Weights of a small transformer language model.
Size: 2 heads of 64, MLP 320 SwiGLU.
Architecture: RMSNorm before each block, rotary positions, no biases in attention or MLP, untied embeddings.
Training: a variant of SOAP for these matrices, 140M tokens.
Each number is 50 + 10 x the weight over the matrix's rms, rounded and kept within 0 to 99. Layers, rows and columns count from 0.

# v: layer 9 attention value, 128x128, rms 0.0504, rows 113-127, columns 0-127
# o: layer 9 attention output (transposed), 128x128, rms 0.0632, rows 113-127, columns 0-127
# gate: layer 9 MLP gate, 320x128, rms 0.072, rows 0-7, columns 0-127
# up: layer 9 MLP up, 320x128, rms 0.0722, rows 0-7, columns 0-127
# down: layer 9 MLP down (transposed), 320x128, rms 0.0724, rows 0-7, columns 0-127
v113:51 52 59 56 48 38 39 55 30 49 46 36 55 37 65 45 50 63 44 51 49 54 44 30 49 36 34 49 42 35 59 30 58 48 37 60 52 58 45 62 32 54 64 46 43 39 46 59 64 79 41 47 58 46 48 46 66 35 25 63 36 62 55 37 40 48 56 49 53 51 63 45 70 45 57 42 42 50 51 39 62 42 37 50 57 41 55 41 39 40 37 44 51 50 61 61 40 79 55 37 65 45 43 30 51 57 54 46 44 42 51 63 48 62 66 43 73 50 45 31 71 53 63 34 55 40 25 80
o113:59 46 56 38 57 40 28 36 59 56 49 45 48 50 58 50 77 52 58 35 33 47 49 35 34 38 51 50 55 46 50 55 57 39 25 45 35 57 36 63 55 56 42 40 51 35 62 62 39 51 47 48 66 44 47 49 50 47 33 19 60 56 38 59 36 41 45 34 24 62 66 46 43 41 47 45 65 41 41 57 58 39 45 47 29 38 52 72 69 48 59 52 37 24 42 55 45 60 60 64 57 62 61 50 68 55 62 44 58 56 29 46 61 48 33 62 47 43 67 67 55 32 60 51 45 54 66 59
v114:81 69 42 50 48 56 33 50 35 47 44 36 63 42 73 32 67 44 53 71 73 41 44 39 62 44 39 61 55 34 36 48 24 54 47 46 52 52 77 44 63 60 54 60 68 51 58 43 40 56 51 42 39 32 46 73 49 62 51 41 44 48 45 54 54 53 36 47 49 39 65 42 26 57 37 51 54 37 47 53 59 63 52 53 40 38 62 71 58 49 38 71 67 40 53 61 58 47 67 66 59 65 61 32 60 42 51 36 30 49 68 55 71 44 47 52 38 54 58 39 51 56 56 45 46 46 56 38
o114:54 46 53 28 67 49 56 56 61 49 55 25 38 59 50 64 49 39 57 48 56 46 31 77 46 28 34 42 42 52 60 56 63 53 26 57 40 43 22 71 48 59 56 60 54 58 52 30 71 52 59 29 48 49 47 35 55 61 63 56 46 57 34 60 38 56 47 66 54 49 45 58 46 61 55 38 44 51 55 28 46 46 60 51 57 51 67 47 51 52 65 67 55 51 32 52 36 37 35 47 47 49 47 47 35 40 60 62 39 57 73 52 44 63 52 50 72 26 58 55 48 54 51 69 33 47 55 57
v115:44 49 64 52 58 54 53 51 66 52 55 31 47 44 52 38 60 30 55 41 65 56 56 37 75 37 35 39 60 59 47 46 41 40 66 40 46 40 39 45 56 53 66 39 47 50 33 43 48 65 57 45 33 40 52 47 55 56 56 72 73 65 37 31 19 37 44 58 53 65 69 39 52 23 63 46 42 54 55 84 80 41 58 26 49 57 50 39 40 52 46 61 45 45 47 46 65 37 41 61 56 41 44 49 50 65 58 19 51 51 48 35 45 53 31 41 47 36 58 75 41 56 43 49 45 50 27 45
o115:52 40 48 75 43 58 47 69 48 63 41 58 76 51 54 31 43 55 58 50 52 45 61 53 58 52 46 52 63 54 44 58 48 49 59 63 25 62 60 67 70 54 43 47 52 52 66 50 63 34 53 41 46 55 50 32 68 53 58 41 53 64 51 58 56 39 52 65 60 47 53 52 56 57 26 78 80 45 55 57 52 23 41 64 55 47 70 57 65 56 29 47 73 32 29 24 50 82 42 32 52 36 50 38 53 53 65 60 64 64 72 54 44 55 54 39 48 45 29 40 45 48 52 48 40 74 58 67
v116:42 36 34 42 50 64 46 49 33 55 52 45 62 35 32 29 55 23 38 47 50 16 41 48 45 46 59 63 51 55 51 39 39 37 43 57 48 37 37 38 51 57 43 57 42 38 52 55 83 58 39 59 48 63 47 54 60 49 47 39 49 55 54 44 54 71 50 35 33 44 59 60 45 67 44 47 44 52 56 44 59 59 68 36 42 23 51 62 50 26 77 47 56 56 63 47 36 37 41 61 72 36 50 65 37 68 61 38 50 58 67 54 73 31 37 30 46 53 47 65 43 50 46 68 52 62 58 62
o116:37 44 61 59 71 62 46 49 47 34 25 37 55 50 59 44 41 33 43 54 47 43 37 50 40 72 37 31 69 24 39 27 35 51 52 47 58 50 49 41 70 47 58 52 52 56 85 41 56 68 50 31 54 47 47 69 43 66 60 46 65 48 41 52 53 28 53 31 35 37 37 52 48 55 46 49 29 52 29 32 45 50 34 48 69 34 43 57 60 67 44 58 41 45 24 49 51 39 50 33 59 58 57 35 43 29 63 25 49 61 46 56 37 46 46 33 55 35 54 42 46 60 58 47 51 34 35 39
v117:51 70 45 51 56 44 37 46 62 62 48 26 43 65 68 52 39 46 28 43 59 56 49 41 48 49 56 49 58 64 44 44 29 54 25 50 38 61 57 53 67 45 43 61 59 46 54 44 50 63 36 50 47 72 26 40 61 37 49 47 44 72 56 43 45 44 58 62 62 43 60 38 59 45 34 47 43 45 39 63 59 40 67 51 42 53 56 56 68 50 46 36 61 33 50 44 54 55 47 47 64 31 53 61 42 30 65 51 61 57 42 42 37 46 44 39 26 53 41 57 57 71 32 55 41 56 45 45
o117:44 54 84 44 54 41 37 42 37 33 42 45 66 61 48 44 60 46 65 45 58 34 45 33 41 47 47 46 34 56 50 57 33 58 59 45 55 59 43 46 58 77 47 56 13 46 51 47 49 40 70 26 55 37 54 60 44 63 66 46 56 59 42 65 50 44 45 48 65 69 69 56 52 65 51 54 61 43 50 51 56 47 52 38 62 47 49 44 48 60 54 45 48 54 54 42 59 50 40 50 42 53 48 58 58 42 52 54 58 61 57 63 45 52 62 48 49 46 31 56 45 55 51 53 63 48 53 70
v118:50 47 46 68 59 50 48 57 78 35 55 51 46 46 46 58 67 37 51 25 53 76 64 69 41 67 69 54 42 48 39 27 37 49 55 49 27 64 60 55 52 38 54 22 51 47 75 56 45 42 69 61 45 60 41 49 40 49 38 34 41 62 58 44 73 50 48 53 47 44 47 79 49 48 54 45 52 35 40 56 51 39 58 44 79 44 60 47 51 45 64 40 61 56 57 49 43 52 41 42 43 52 39 53 39 44 45 43 53 62 57 39 43 58 44 43 45 55 41 40 68 51 67 73 44 55 52 56
o118:57 45 55 44 60 51 55 36 34 53 55 67 64 60 67 54 26 66 53 33 62 19 50 52 69 66 65 49 63 51 56 55 52 36 46 60 47 47 53 50 53 63 66 58 34 49 51 51 38 53 33 42 58 68 51 66 57 47 51 54 55 59 52 57 34 76 42 50 52 46 58 51 27 49 61 58 48 65 65 16 42 64 47 33 37 61 28 42 59 39 34 46 52 82 50 54 66 41 46 45 41 41 59 55 50 63 41 41 50 53 27 51 53 43 39 45 44 52 37 57 42 50 48 52 66 63 41 56
v119:51 62 46 46 60 18 55 76 53 59 58 45 52 36 65 37 45 51 53 33 42 41 29 58 59 64 40 43 50 49 57 51 51 75 59 53 47 44 38 55 56 41 69 47 32 59 28 43 54 46 51 64 40 40 33 52 51 38 56 62 54 53 49 48 51 46 42 55 28 40 55 50 57 39 46 48 48 49 36 67 48 62 49 59 44 19 60 61 50 38 39 29 70 61 49 50 53 31 64 59 52 68 55 49 43 36 62 35 47 56 47 38 49 48 60 33 61 50 60 35 41 48 47 46 76 35 27 41
o119:73 45 36 47 63 61 57 52 60 46 33 58 67 51 55 40 63 41 50 49 50 38 46 61 35 28 38 55 60 58 40 27 60 39 48 54 62 50 38 46 45 55 47 60 63 33 39 39 41 60 59 58 69 41 58 61 77 47 51 39 49 44 42 43 58 30 46 65 48 50 66 57 45 41 41 58 54 54 35 32 58 40 53 31 43 59 57 45 71 41 60 63 47 34 54 73 32 73 32 58 31 43 24 46 50 44 58 56 47 63 54 46 68 46 53 43 73 69 57 68 48 47 57 33 56 53 45 47
v120:33 32 41 49 50 53 47 60 47 48 40 65 59 39 36 57 54 44 50 56 56 61 49 63 50 35 51 65 45 45 67 51 80 49 45 49 30 44 71 59 53 46 58 69 53 25 56 42 64 41 29 40 62 55 42 65 54 41 52 58 62 64 31 63 50 43 70 48 68 43 62 51 56 47 41 45 41 52 65 41 42 54 57 35 66 36 51 51 42 50 45 44 49 49 56 56 61 47 54 50 31 51 53 56 67 35 44 22 55 54 46 60 44 39 39 41 54 47 42 52 30 45 44 53 37 20 61 69
o120:43 57 65 55 63 57 37 55 42 70 51 50 31 44 42 37 53 59 52 53 31 37 70 57 45 67 61 44 56 60 26 42 52 52 57 41 52 73 57 63 48 38 43 61 59 46 76 55 49 59 55 60 47 51 51 43 65 71 61 42 68 38 47 53 44 55 57 29 56 61 61 54 31 52 63 44 78 36 52 41 40 48 53 57 47 52 50 47 36 37 36 41 71 52 55 50 34 60 57 71 56 32 37 55 43 49 51 52 23 56 53 55 52 32 43 53 62 63 37 34 50 43 61 57 59 39 41 44
v121:59 49 58 37 59 58 48 47 52 53 42 51 45 64 64 69 47 48 57 40 51 51 54 16 58 61 63 69 34 55 48 66 62 56 50 48 39 49 33 56 48 37 57 67 55 69 50 32 62 77 48 45 49 38 46 64 46 43 55 38 51 56 56 40 65 61 58 57 65 40 42 38 53 47 38 53 54 58 50 64 35 51 38 39 50 47 62 56 54 42 53 58 53 28 59 30 43 51 38 37 55 56 64 45 68 63 27 71 47 42 60 41 35 52 58 56 58 55 66 61 49 64 47 55 49 61 30 65
o121:38 51 49 37 30 50 32 43 54 58 66 51 48 49 30 59 38 71 51 43 41 49 38 58 42 46 53 54 53 71 57 41 34 63 42 45 43 62 64 28 46 66 46 48 59 56 36 69 47 56 50 47 68 46 43 51 52 58 45 52 55 56 58 54 47 40 46 46 50 47 55 59 48 37 44 54 53 35 38 52 81 44 57 79 47 43 34 63 35 54 40 66 44 61 57 57 46 49 47 35 55 48 44 57 42 41 60 51 47 49 37 52 27 66 51 63 39 29 31 37 57 39 68 70 40 41 67 54
v122:69 73 56 34 56 42 42 52 41 59 36 70 51 35 59 66 59 50 63 64 72 45 39 51 43 47 45 36 67 51 39 34 51 57 73 24 69 36 49 46 44 48 56 54 83 39 53 52 49 35 45 32 58 44 59 50 32 52 55 39 57 40 66 29 38 58 52 59 42 47 47 45 42 42 57 42 48 44 48 53 39 47 55 31 42 52 28 39 51 47 35 45 55 39 50 51 45 46 45 78 69 63 48 53 75 37 70 64 69 56 32 52 52 44 44 41 48 50 63 39 46 43 43 69 35 51 40 75
o122:56 49 46 36 23 49 62 67 52 38 33 37 54 53 58 43 49 60 42 46 36 49 32 42 50 43 35 48 48 45 56 29 61 73 39 46 37 59 38 42 35 29 67 34 56 50 54 58 60 44 59 45 46 54 47 68 36 69 56 44 76 39 32 45 42 44 50 54 68 46 45 54 62 58 46 30 55 52 55 52 45 73 48 78 33 35 52 56 64 51 31 41 66 36 64 60 58 62 49 48 52 51 57 42 36 76 48 73 26 54 70 65 50 41 55 48 66 52 47 64 34 67 55 46 40 59 52 48
v123:56 55 55 59 51 58 55 46 28 42 54 42 48 52 25 44 47 62 51 51 51 42 71 57 71 41 72 63 51 39 44 20 54 50 48 34 57 40 41 58 51 64 58 37 59 70 38 53 48 55 59 40 42 64 46 42 72 46 54 59 53 44 34 32 48 58 37 41 61 51 38 55 64 41 49 48 48 43 49 47 35 60 70 51 50 54 50 37 44 62 57 43 50 40 60 51 68 53 47 55 49 49 60 50 44 60 52 62 72 54 60 51 61 76 53 40 49 56 63 32 59 47 43 47 47 54 47 61
o123:38 53 51 64 49 51 56 40 36 55 50 51 63 51 45 40 53 41 44 53 51 44 45 64 49 44 60 49 23 55 61 52 62 48 50 58 33 61 46 36 51 46 51 34 45 56 42 61 38 77 48 46 50 65 50 54 38 48 47 46 46 40 43 55 30 57 49 52 49 59 54 59 51 58 42 55 58 48 69 63 47 57 41 43 43 45 50 53 65 65 66 44 46 53 38 54 37 52 73 42 52 43 48 23 55 42 60 72 43 60 41 63 57 50 32 45 49 29 57 38 51 48 36 54 54 53 38 55
v124:38 54 38 41 53 47 47 42 41 52 64 63 38 60 63 17 52 67 45 44 59 54 58 51 37 68 06 52 34 46 36 40 60 59 52 41 61 49 52 45 57 52 25 47 53 43 65 55 53 47 46 29 53 53 64 44 54 75 62 47 62 49 61 50 37 63 25 48 55 50 40 68 49 52 43 54 60 66 24 60 57 31 51 53 40 38 59 58 38 12 45 48 47 45 53 53 64 56 53 43 48 45 58 32 36 52 53 55 63 44 44 55 32 59 61 41 52 42 49 65 62 56 53 58 52 29 61 59
o124:66 39 65 56 62 46 61 40 61 57 58 43 49 45 65 49 39 41 47 40 71 57 53 38 59 17 41 57 59 47 46 40 33 43 72 38 26 48 81 61 56 40 58 51 56 44 52 64 35 39 44 39 36 54 45 49 41 53 39 43 48 19 45 48 64 54 36 33 40 62 69 43 61 55 55 51 37 61 62 47 50 55 50 62 55 21 49 52 48 46 60 59 67 31 57 44 36 42 41 52 50 53 45 51 57 43 38 50 32 42 47 37 52 48 46 65 46 35 50 65 48 55 52 25 60 57 62 77
v125:45 39 24 48 40 58 52 56 46 66 61 39 37 61 45 53 64 49 33 58 66 45 60 51 33 47 63 56 47 46 44 66 36 26 57 41 32 59 34 54 54 49 58 37 33 63 38 43 43 63 41 69 75 58 49 65 55 52 62 53 43 51 79 56 56 50 38 38 47 35 38 59 47 22 61 50 71 52 33 35 47 49 43 39 66 45 54 55 38 55 58 71 56 39 55 54 52 57 36 37 42 50 78 29 62 32 55 76 53 78 42 41 46 46 19 57 69 53 70 57 54 30 45 51 52 57 61 51
o125:41 78 67 62 47 46 64 69 45 62 54 43 44 62 38 44 16 49 55 29 50 33 44 50 44 60 47 54 38 52 51 57 74 63 42 50 37 36 62 23 50 60 73 60 47 73 59 42 45 67 44 54 47 54 10 53 49 31 42 51 32 64 52 50 46 47 45 56 42 51 66 58 43 52 45 52 35 34 51 56 80 38 35 46 63 50 28 46 43 60 50 54 52 44 56 49 52 45 53 68 42 52 43 32 24 60 46 24 49 23 44 50 51 25 45 58 40 56 29 59 66 62 52 42 34 44 57 44
v126:52 51 60 42 53 52 52 50 49 56 46 37 43 77 52 43 30 47 60 50 42 32 62 36 67 40 52 42 38 62 39 54 46 53 48 52 47 46 60 59 77 63 88 45 51 37 30 46 81 45 58 60 61 40 49 83 36 58 53 44 62 50 45 54 44 52 44 47 54 46 62 60 49 58 52 56 26 37 48 66 50 61 44 65 43 61 42 34 43 45 50 44 45 52 60 51 45 31 54 66 49 63 35 42 45 27 47 63 27 74 46 40 71 59 65 37 62 69 21 60 37 31 32 68 32 44 55 50
o126:46 32 41 49 37 51 66 71 48 39 32 35 33 41 54 50 49 48 60 68 35 57 25 57 35 52 29 47 76 71 59 50 43 45 53 46 57 71 38 43 53 52 29 57 45 54 48 56 37 36 53 37 50 55 37 51 54 49 57 71 32 39 53 56 59 47 44 54 46 42 41 46 72 55 39 47 78 41 44 39 48 37 63 39 49 46 47 32 75 62 65 51 58 54 48 47 22 38 55 40 36 42 64 39 41 55 52 24 36 53 30 58 70 50 43 41 63 74 35 60 35 48 58 71 49 57 50 42
v127:62 52 46 67 46 62 68 65 51 56 66 37 55 55 61 38 49 57 56 50 53 73 35 54 47 47 71 36 59 49 48 65 55 32 72 35 37 58 45 50 56 55 46 56 50 49 55 58 57 37 60 43 60 64 36 55 50 43 62 54 53 32 48 41 44 50 57 33 55 57 34 34 60 28 61 51 54 60 73 51 45 50 37 41 32 31 47 62 44 46 55 49 55 52 57 69 41 52 58 41 52 55 65 42 49 67 52 60 55 46 48 37 66 50 46 34 57 35 04 43 59 62 61 55 48 59 29 59
o127:69 35 54 56 35 56 44 36 49 35 55 56 48 39 38 44 45 54 56 48 64 44 53 40 61 43 68 45 62 40 46 46 41 64 52 66 37 47 43 41 42 46 55 48 42 69 41 60 50 52 53 46 67 42 53 45 48 54 45 39 59 70 44 58 42 60 43 44 46 25 51 48 56 43 36 49 33 46 39 49 49 48 53 30 46 53 50 70 52 52 40 31 44 41 64 31 08 57 55 62 42 50 51 32 35 60 56 44 45 58 59 47 82 39 62 47 34 37 46 62 70 49 45 66 54 41 59 56
gate0:48 35 43 68 39 40 47 53 44 49 62 39 52 41 42 52 58 58 37 39 42 50 52 56 34 45 50 39 47 52 73 53 58 61 45 45 24 32 43 56 56 86 62 28 55 32 44 71 66 56 32 32 49 38 60 57 49 46 64 59 50 57 53 60 42 41 42 32 59 53 48 64 36 44 39 66 39 56 37 55 46 53 63 44 48 59 51 56 50 64 40 43 67 46 51 68 56 41 42 41 60 52 59 53 44 54 44 54 56 57 34 50 50 44 47 48 45 71 71 52 44 54 37 52 47 58 47 54
up0:42 55 43 41 64 39 71 75 50 55 56 48 71 71 45 30 53 41 63 62 48 57 62 29 43 55 23 57 60 65 60 52 54 55 43 44 69 63 36 44 43 38 53 42 44 53 64 43 64 47 34 45 47 47 42 56 70 43 46 32 59 39 52 44 48 47 70 40 48 49 52 71 63 65 43 46 48 38 41 53 37 57 43 56 36 42 66 47 37 34 61 61 31 60 49 44 65 42 25 42 37 35 61 47 63 60 42 58 46 69 46 54 34 47 31 41 49 65 55 52 48 56 59 63 39 29 70 42
down0:63 53 31 60 51 58 35 51 54 54 59 34 51 67 47 50 34 47 53 53 67 54 31 46 54 51 36 40 38 50 62 36 44 56 28 46 57 65 46 54 55 56 46 47 53 35 52 63 42 36 46 35 27 36 42 45 53 35 46 55 50 23 49 56 61 55 74 50 59 59 50 61 40 75 41 62 47 68 43 54 58 49 50 54 43 50 49 55 47 59 44 39 43 39 56 39 47 71 68 67 54 46 55 61 45 55 31 36 66 46 45 32 54 46 44 53 43 75 64 36 48 43 64 34 45 24 67 50
gate1:44 38 36 32 44 55 72 49 25 66 40 47 52 73 48 48 63 47 44 50 48 52 50 44 50 56 60 54 36 41 40 61 52 56 34 65 63 75 39 55 53 38 50 58 46 53 54 50 49 61 63 51 66 55 52 69 43 46 60 41 64 73 35 45 39 49 44 57 64 63 46 40 59 51 52 55 60 60 39 44 47 48 77 62 47 28 45 68 51 36 58 64 45 48 54 64 36 52 38 47 36 49 60 32 66 42 57 55 52 65 51 44 39 56 48 46 57 60 48 48 45 56 53 43 53 33 44 48
up1:48 50 46 57 59 65 38 48 62 38 47 38 40 36 44 54 57 37 52 43 62 43 59 37 43 42 61 46 62 48 34 58 71 42 56 51 37 49 35 58 59 41 39 48 44 47 47 46 60 34 31 56 51 40 44 53 50 51 60 38 45 64 53 54 53 58 63 58 51 41 55 44 27 31 42 48 44 37 48 62 54 30 52 42 41 41 65 42 39 43 43 43 36 60 49 51 59 61 73 44 49 59 34 61 55 33 58 42 60 40 49 60 64 32 44 37 62 37 45 40 65 51 54 48 42 32 56 47
down1:42 54 47 69 57 65 56 60 40 45 44 36 71 47 38 56 71 49 38 69 45 48 55 56 65 44 49 41 58 70 46 52 52 34 58 49 44 62 56 30 56 62 49 41 46 43 57 59 51 35 49 19 40 41 44 35 45 51 48 46 46 46 51 50 46 47 50 38 59 61 52 64 42 57 78 46 57 48 37 42 57 42 55 62 79 63 44 36 45 57 51 56 43 44 60 57 51 42 45 54 41 38 51 68 35 40 47 40 38 48 45 56 56 47 55 54 46 36 57 50 66 50 73 57 38 63 70 57
gate2:53 30 60 53 54 51 52 37 57 64 82 44 48 45 48 54 40 40 35 39 59 51 41 60 40 46 48 61 57 45 54 48 72 55 43 39 44 48 55 43 56 51 38 61 46 61 37 54 37 53 59 44 36 51 46 53 40 49 59 44 38 31 55 45 45 61 53 68 55 46 38 57 60 55 53 58 66 65 60 48 54 55 62 51 53 68 53 39 55 42 57 61 54 53 25 65 51 58 52 48 43 43 46 51 37 44 56 47 66 49 46 52 57 45 41 66 49 33 46 54 41 54 26 40 45 58 81 63
up2:49 51 59 48 59 56 58 34 46 49 61 51 58 50 70 63 49 43 57 41 51 42 54 52 43 44 54 46 45 46 54 59 41 33 56 57 55 56 46 60 44 48 45 51 49 40 58 59 56 52 58 48 42 59 44 57 45 62 30 60 54 47 51 43 40 69 55 66 50 28 41 45 56 54 34 52 38 65 37 24 40 59 53 52 52 54 58 52 59 56 53 43 43 54 51 42 47 37 52 54 40 52 55 54 42 54 37 42 68 31 43 22 63 48 56 49 61 24 51 67 57 56 40 42 55 54 37 60
down2:59 45 52 45 47 55 39 70 49 50 37 52 45 60 38 43 24 39 40 61 52 54 58 44 56 45 51 50 52 43 47 48 47 59 47 56 45 49 42 40 54 50 51 65 53 44 44 41 42 35 49 54 53 50 63 53 52 57 53 45 64 56 55 42 53 66 46 55 61 93 41 45 43 43 62 27 40 34 60 76 42 52 40 46 49 51 58 60 64 55 68 65 36 56 41 53 49 51 53 58 40 35 30 52 50 51 42 59 51 52 58 39 46 43 46 39 52 44 52 57 46 44 41 61 36 54 42 42
gate3:52 52 49 44 44 45 44 62 68 72 62 32 62 57 59 64 70 58 35 45 54 40 48 44 64 44 67 57 46 56 35 42 58 51 54 45 52 42 42 68 57 56 53 49 64 46 45 43 33 58 40 41 50 48 53 58 66 36 57 39 44 43 73 77 41 54 61 55 64 55 51 53 58 55 58 58 37 49 44 47 64 50 49 47 51 48 70 59 72 54 59 29 50 55 53 70 53 52 57 58 52 32 77 50 54 52 52 64 45 58 60 56 47 17 62 53 58 46 48 38 42 29 63 44 37 53 57 37
up3:50 42 63 55 33 28 52 61 39 48 48 68 57 39 40 46 35 49 43 31 65 32 64 57 52 52 50 59 35 52 45 45 50 45 47 45 44 51 58 39 43 48 52 50 43 52 50 46 52 57 64 79 54 41 53 61 39 77 46 55 34 43 42 37 52 47 48 45 58 49 57 44 49 42 37 61 59 81 44 46 44 40 40 47 43 61 53 43 48 52 32 42 47 58 69 55 42 27 49 47 39 42 34 64 51 46 46 45 61 37 68 67 60 64 55 56 31 44 64 48 52 38 47 49 34 73 45 51
down3:52 61 49 49 54 40 25 51 49 41 61 62 49 58 36 58 25 44 37 53 75 47 45 48 33 55 45 50 45 63 56 59 42 65 48 44 49 65 51 46 45 61 44 49 57 34 55 40 54 57 45 41 66 48 50 52 39 42 58 55 49 61 54 59 43 43 50 35 43 54 51 12 36 57 38 51 62 48 45 45 58 54 48 48 55 54 58 47 57 38 50 49 48 61 49 47 57 46 36 61 63 52 60 67 67 60 63 46 56 51 36 39 50 48 49 74 53 54 43 56 37 57 43 51 63 46 57 45
gate4:46 52 52 38 57 55 45 28 60 63 61 43 59 50 36 44 70 57 39 56 54 53 39 45 50 59 35 51 47 40 64 51 57 49 46 60 36 39 50 58 45 68 42 50 40 26 43 31 30 56 60 47 49 57 49 46 36 43 51 55 56 57 66 59 45 55 40 55 62 58 51 53 52 56 57 34 61 41 52 46 44 40 35 42 50 56 43 69 65 51 44 46 67 45 51 48 50 51 40 53 47 50 53 55 44 57 64 39 64 43 51 36 37 40 29 70 40 56 51 53 49 57 56 53 48 36 40 55
up4:61 52 50 37 44 76 62 35 53 14 60 53 49 46 63 35 42 55 35 56 35 50 44 56 42 64 48 51 50 50 51 37 56 41 38 42 54 29 57 41 58 49 43 57 49 57 43 48 39 45 44 63 50 50 42 28 51 62 49 52 55 40 40 41 63 66 51 52 60 42 40 47 49 62 34 50 58 56 44 46 55 53 58 40 49 35 37 47 48 50 60 44 51 33 52 49 72 59 50 37 38 40 45 48 45 47 47 47 42 48 68 63 46 42 51 68 46 42 57 57 56 35 42 53 52 38 36 38
down4:75 55 36 51 46 35 53 55 41 46 59 64 38 41 46 50 56 52 52 63 39 58 37 52 50 52 39 49 47 54 49 58 59 45 59 58 42 39 62 50 47 37 48 39 45 42 30 56 53 55 42 46 40 58 41 51 67 55 41 46 61 58 49 38 47 63 58 59 70 46 72 26 41 62 55 45 54 57 59 68 46 49 52 48 73 30 29 43 47 50 54 52 50 41 60 48 47 51 67 53 46 35 38 64 68 44 46 38 56 43 51 40 34 43 54 53 66 46 43 59 50 42 51 44 51 43 64 48
gate5:53 54 39 47 35 25 65 56 58 37 55 51 43 52 36 60 60 42 44 34 41 56 55 55 59 48 50 56 28 36 34 43 64 55 62 59 59 54 34 33 59 48 56 47 47 60 58 50 40 61 56 60 52 46 45 79 44 56 69 51 57 46 41 58 39 64 63 56 46 51 46 35 50 39 59 55 44 43 47 43 68 38 56 48 39 53 49 37 54 37 45 50 47 62 39 46 39 43 35 55 49 31 49 60 50 62 31 42 38 55 53 62 53 40 44 54 53 42 43 45 50 62 39 41 50 46 57 42
up5:31 34 56 55 50 59 40 53 50 41 40 36 52 49 62 40 51 65 66 38 53 49 39 41 46 34 57 58 47 40 57 67 47 41 66 64 57 61 50 50 60 35 52 61 38 49 53 46 58 66 55 42 53 43 59 49 57 48 38 48 55 37 51 47 54 27 54 56 35 56 51 71 53 50 39 43 61 35 45 44 52 57 43 52 47 57 31 66 38 68 41 54 37 49 55 62 63 42 42 39 47 60 45 52 51 49 60 49 56 47 33 60 58 52 35 46 44 56 38 46 72 41 66 57 44 62 48 69
down5:48 55 56 38 47 51 68 60 51 55 66 60 43 50 32 54 41 42 49 52 43 50 50 52 54 56 55 59 48 40 58 34 66 65 47 47 30 38 34 38 55 50 57 56 58 66 45 56 30 56 51 61 62 50 39 58 52 60 77 53 48 53 46 47 59 66 49 42 68 45 43 40 26 48 50 53 32 43 33 42 43 62 64 48 41 59 61 42 58 59 56 56 65 50 43 40 53 43 40 62 45 48 42 49 52 31 69 53 51 47 58 38 31 61 65 37 51 47 43 62 28 54 48 54 60 54 47 43
gate6:50 53 58 57 50 52 20 27 52 46 66 48 59 35 37 43 67 42 58 59 31 46 32 55 63 46 36 33 34 51 44 57 39 44 45 46 44 55 41 38 45 52 61 58 55 39 54 55 56 76 44 43 41 40 59 28 56 50 48 32 33 41 67 68 44 58 52 37 54 69 59 55 52 38 37 63 55 66 75 29 49 54 82 49 63 36 58 49 46 47 54 63 49 55 56 68 41 35 51 75 54 70 44 63 41 64 41 50 39 49 56 41 35 39 45 45 47 56 45 34 59 52 36 53 67 64 38 30
up6:54 47 58 46 28 65 30 29 34 36 67 44 42 39 43 51 49 50 47 51 40 55 58 44 45 50 38 33 41 56 45 45 67 38 35 43 72 52 52 39 59 70 44 57 71 47 58 44 55 57 73 56 71 44 55 42 60 56 44 48 50 41 62 62 61 41 38 91 58 64 44 48 40 46 48 52 59 58 68 45 55 50 52 50 64 41 40 45 62 35 45 49 47 53 46 49 40 57 78 50 49 47 60 55 49 63 65 57 54 64 46 44 61 64 44 39 54 63 57 43 71 59 55 43 59 73 60 31
down6:62 48 59 43 56 69 39 38 56 52 40 66 41 35 52 52 62 51 52 43 24 51 32 53 59 40 43 54 38 53 57 45 48 40 54 50 43 44 46 58 29 51 47 41 57 41 41 47 35 34 49 54 35 37 54 64 54 38 58 33 20 55 56 47 33 47 34 61 44 65 55 50 50 68 29 55 54 51 47 36 21 59 62 71 42 58 56 50 68 41 62 61 36 52 54 59 47 34 52 56 56 50 42 46 59 59 34 58 39 54 37 42 55 53 46 46 49 38 28 37 46 56 37 41 42 42 42 52
gate7:63 42 59 34 57 53 48 47 50 30 45 58 39 45 50 53 62 43 55 61 57 59 37 33 59 63 55 61 36 58 68 52 53 51 44 46 42 59 41 41 34 60 62 53 60 49 71 53 62 44 54 57 47 54 62 63 32 56 83 50 47 52 48 38 63 66 43 52 45 70 36 46 56 58 43 64 46 62 48 41 55 69 63 37 61 50 28 53 49 31 57 54 45 46 52 50 39 50 54 57 60 52 45 58 41 54 48 34 53 48 68 47 53 63 42 46 52 58 35 35 33 62 50 58 43 42 46 52
up7:39 58 47 66 45 57 44 58 66 64 44 56 62 45 39 50 32 57 38 48 58 58 58 42 65 26 44 50 50 47 59 40 61 46 37 63 57 55 41 51 46 64 41 42 29 40 43 51 45 44 35 47 52 52 58 55 59 36 40 57 65 55 41 48 37 51 58 34 43 39 41 48 58 55 42 58 51 48 48 42 59 44 65 57 41 51 49 59 59 28 60 59 62 54 57 39 68 45 43 57 54 38 58 34 33 42 44 50 66 51 48 42 66 44 47 40 39 57 32 59 51 42 49 45 70 60 43 38
down7:55 47 33 72 42 39 63 54 53 50 40 60 35 58 65 73 45 54 51 56 35 60 42 70 53 52 66 35 36 43 45 54 49 42 44 49 40 63 38 42 49 57 60 23 39 50 61 50 66 55 57 51 55 57 34 36 62 53 46 50 45 56 42 53 43 40 54 44 40 51 63 43 57 46 39 54 41 58 34 46 59 46 61 49 35 51 60 52 45 43 54 52 55 58 71 41 46 40 43 29 55 62 58 63 49 49 44 49 42 52 46 68 55 62 68 44 33 55 28 37 54 58 32 52 43 48 51 50